config.yaml
norm_eps: 1e-06
qk_norm: true
init_std_o: 0.0
beta2: 0.95
lr_head: 0.00495
warmup_steps: 244
doc_mask: true
max_steps: 5615
Each number is 128 + 32 x the weight over its row's rms, rounded and kept within 0 to 255. Layers, rows and columns count from 0. Numbers have three digits each. The size before them is the row's rms in percent of the matrix's.

# layer 2 MLP down, 96x256, rms 0.0939, rows 77-95, columns 0-127
100:091061048097112098106105132106104144090163116199141106104118115137126096106136108099094104153145129120125158131142080121168170110098123072107108113140153142136142090116168080206102094154143107121136098170163126175129152121124156103146149158132147122104190115095143150119136103142141123130118130140141130134085112142136137150099128140139151126073125076169069113169133127145109125146122
100:123215127128153134134180142133067085152143096164114130138152133164137161181051161147154115093136088136137142099165178223056118137154097086108170151184136102172140152186103105127164157139135101121101127085176119132090106097145066143137109104068133124152111095139131092144151098100133133152115141122103116146132211142132091117100158113101130164165131109142118087183140163169159074105169
093:148201130103098132118165191145111198150103146169082092216182120146110155088146159091171170128063120110115113134149096080106113166109088107166162130129166150135101188140137150124160129161133100157082126123181070161081191082119129131106143107090159144103136174119140134113186123126143124132119091095165159154110188109078064129111160153149122139061186078136112102175128105089152160131147
095:138157107108107138100169163135106139128180143140145192124162127119151115151059150143066167171114139072104188157162123082113167167158076141154078094084082120149102186147142124108181122111147117111125108145113125104121088102099099121120118078140130133172122175172150144131159145125173134150098155096120074151128142115118123157130152126133129165159162063150110089128137145162138160117070
101:114156104094184165098075083105184226153146115123159097106095093118119045152089115119154111101143109120136130125127088152102094107077164186142127162073089115084113176167083136041082169101127159143118127117101129181121150184136087181103122151165129169099120133161116110158090127080179053109122104125125167135109149148138118154145112123075162111115159154163142088150168128097137171100123
103:159104122113118102120100076112138066139158093152115168105121105135129182071176166123099162097100122129098187130184151097149057143066143135124111206203121120095153106110118112177089129105140077138103136111145163144115155121107090123181163148130143130123111145109094171129132137157126106173108153074199106121086155159119168173150124158133125182151075093157134147169103123139102043151124
095:134085139134106132065174183165135146114090155135124119127242076116133152176123094131102117166082110129145126115103083119116083142132080080103129121172093173154096158162156127112166119096158142148139062134198146099122131066181153109156104156132076102115130173084106067084122116135112096124091154069138150095129186103127162117098138124112145175133113092152160118132149083045130177143108
102:117136156117164101139082116124116067119122130086084117176126164118088178096087144144104107086228121135137098117077157117151179173154152165111147016160076186104184117139096163155074144124074137121129135091183098128148087161153077160113190159141150118077117070103084182152152140150128112075128135148120095135202172138149110138136129157119128154154230154129123103108120135164156081158135
105:106120126162167128159101158067150061132143135106158112145028182128114161115139154157099124123176171183181153176077148098170181116157128122096136035152104130154181105101186138133096107140124160143147145134131113122208137151150156111055177101161128126076146073094135180192125144132114151139095130178141114112156160130056092110121112171152097129128112142094099091149163136142151060122137
095:104136139196218114169111064126158119139172148068161122212072139143131110114090124124152165191216116138154122105129098098134149083080161123129159132118108111146146127059133166163123125148134120136138137158112154133068131164131179177129153067069095131094152080146110145147137129116167139115072128129090122149114173145206180175144129130168154141122133141103197168091162151107090171129147
096:122094092114129143096150169127145108129117120187091116131076133120098053134154129130176140113136146085091129131110160140208179136161086191139066098116218093128165135126134130161188089094083185111123125204172174137090112129191037171155185119134119131080125197166106097156139144048175118124097140158161137121154106121121122118111110131138075123201120177147132105117136152110107121125118
090:160096099129111117150144116164147176124125140136204181165111174122095110116123161091133118137102145129104091173156143062110137039086170070099152108173111142181096180072143109091170145144155093126122126134112114182117131124152173196085123053141100103112084191150140169104112143146149145128117086082174131156087084152074087142154137151073141149082101130146084170131198105087168139104150
101:122160133136120125119114122183118113157124133149165116213176116138116092109118109126136143185052172145090158164140144171105140111176127130078138137117121093083187150107141124129149024104113102127123125069057076103128121128146117149169079130134171163200137070126131116101126099175156129158130154133219152158121166132129102120112114086133133064099164147124081118153071124136127143138086
095:115147115119022094162131092137108109119103167137063087083132124079136169172206142127127096139118073086096128126185110115133090170105120160115105107144125060090203092127145118131122077125181057089125089156129191120100100162103160067131102165165099106151145129081070157121128075154130128114110129094174083140115053118160169088136110111169153154170106165199086168123065132132125146159109
089:154157073189129089088100144104088170163082137183201148100084166180113138150140149081112162113114156077153115146207140126123116111037176119089154129111109171123114154108106110119115087122148128177088118071105152182182203125099122139083105113138129130158187107063168085133158149124074091145136107105126097126084162160098116091147152116119136197154143170105174065115123121136129176118113
093:129140166204068158149119159164164110110138089142150124145106139137149101154127133112108170157108130099047176095126170098078073131090101159107165126109146074134154131174153131103100150146166123099119119038127147107090062120111111142186129072126182135121137107134116102132179143122156160115061178077161096142065080111130135099137146131089138156147187112101182189076087122116068143175182
121:077121075147144086121120169136160170169119121152190075203169140182133063102124118079125179152118078071177156077123102146136116076194081085146183146116126142136167101156080127166140129175099120164138091228120114089143180101074188123096116112158131141125112092182122092109101126079126177132129048142166087154121129162099165132086138155133153102156099105117125099165143130153076118119129
095:165129108187101187177176090152183093100175170131155140074152091072126153120125103112129183127070139112163160164155133137130108164124107047102154125143193061121127144198127114116174106112176081108142128174204113193114093111149145131183151114182146145093159187140153101122131083140122161184132147093169177139095102099144115148148166140140130146105159090099102118139069107156170124135060
101:158078150137124114062215178146117101135144171151140137157149177129134127122156196143104122172155097134108160124122134150146134111177098129167154136167115124153104170113129098112235174139131116163073149187170117135156152116145093124140099100135154095139113093197156075106156093151145122169133111128136091166130103106093126145088140109176172125108133104173134100123214159174140171134112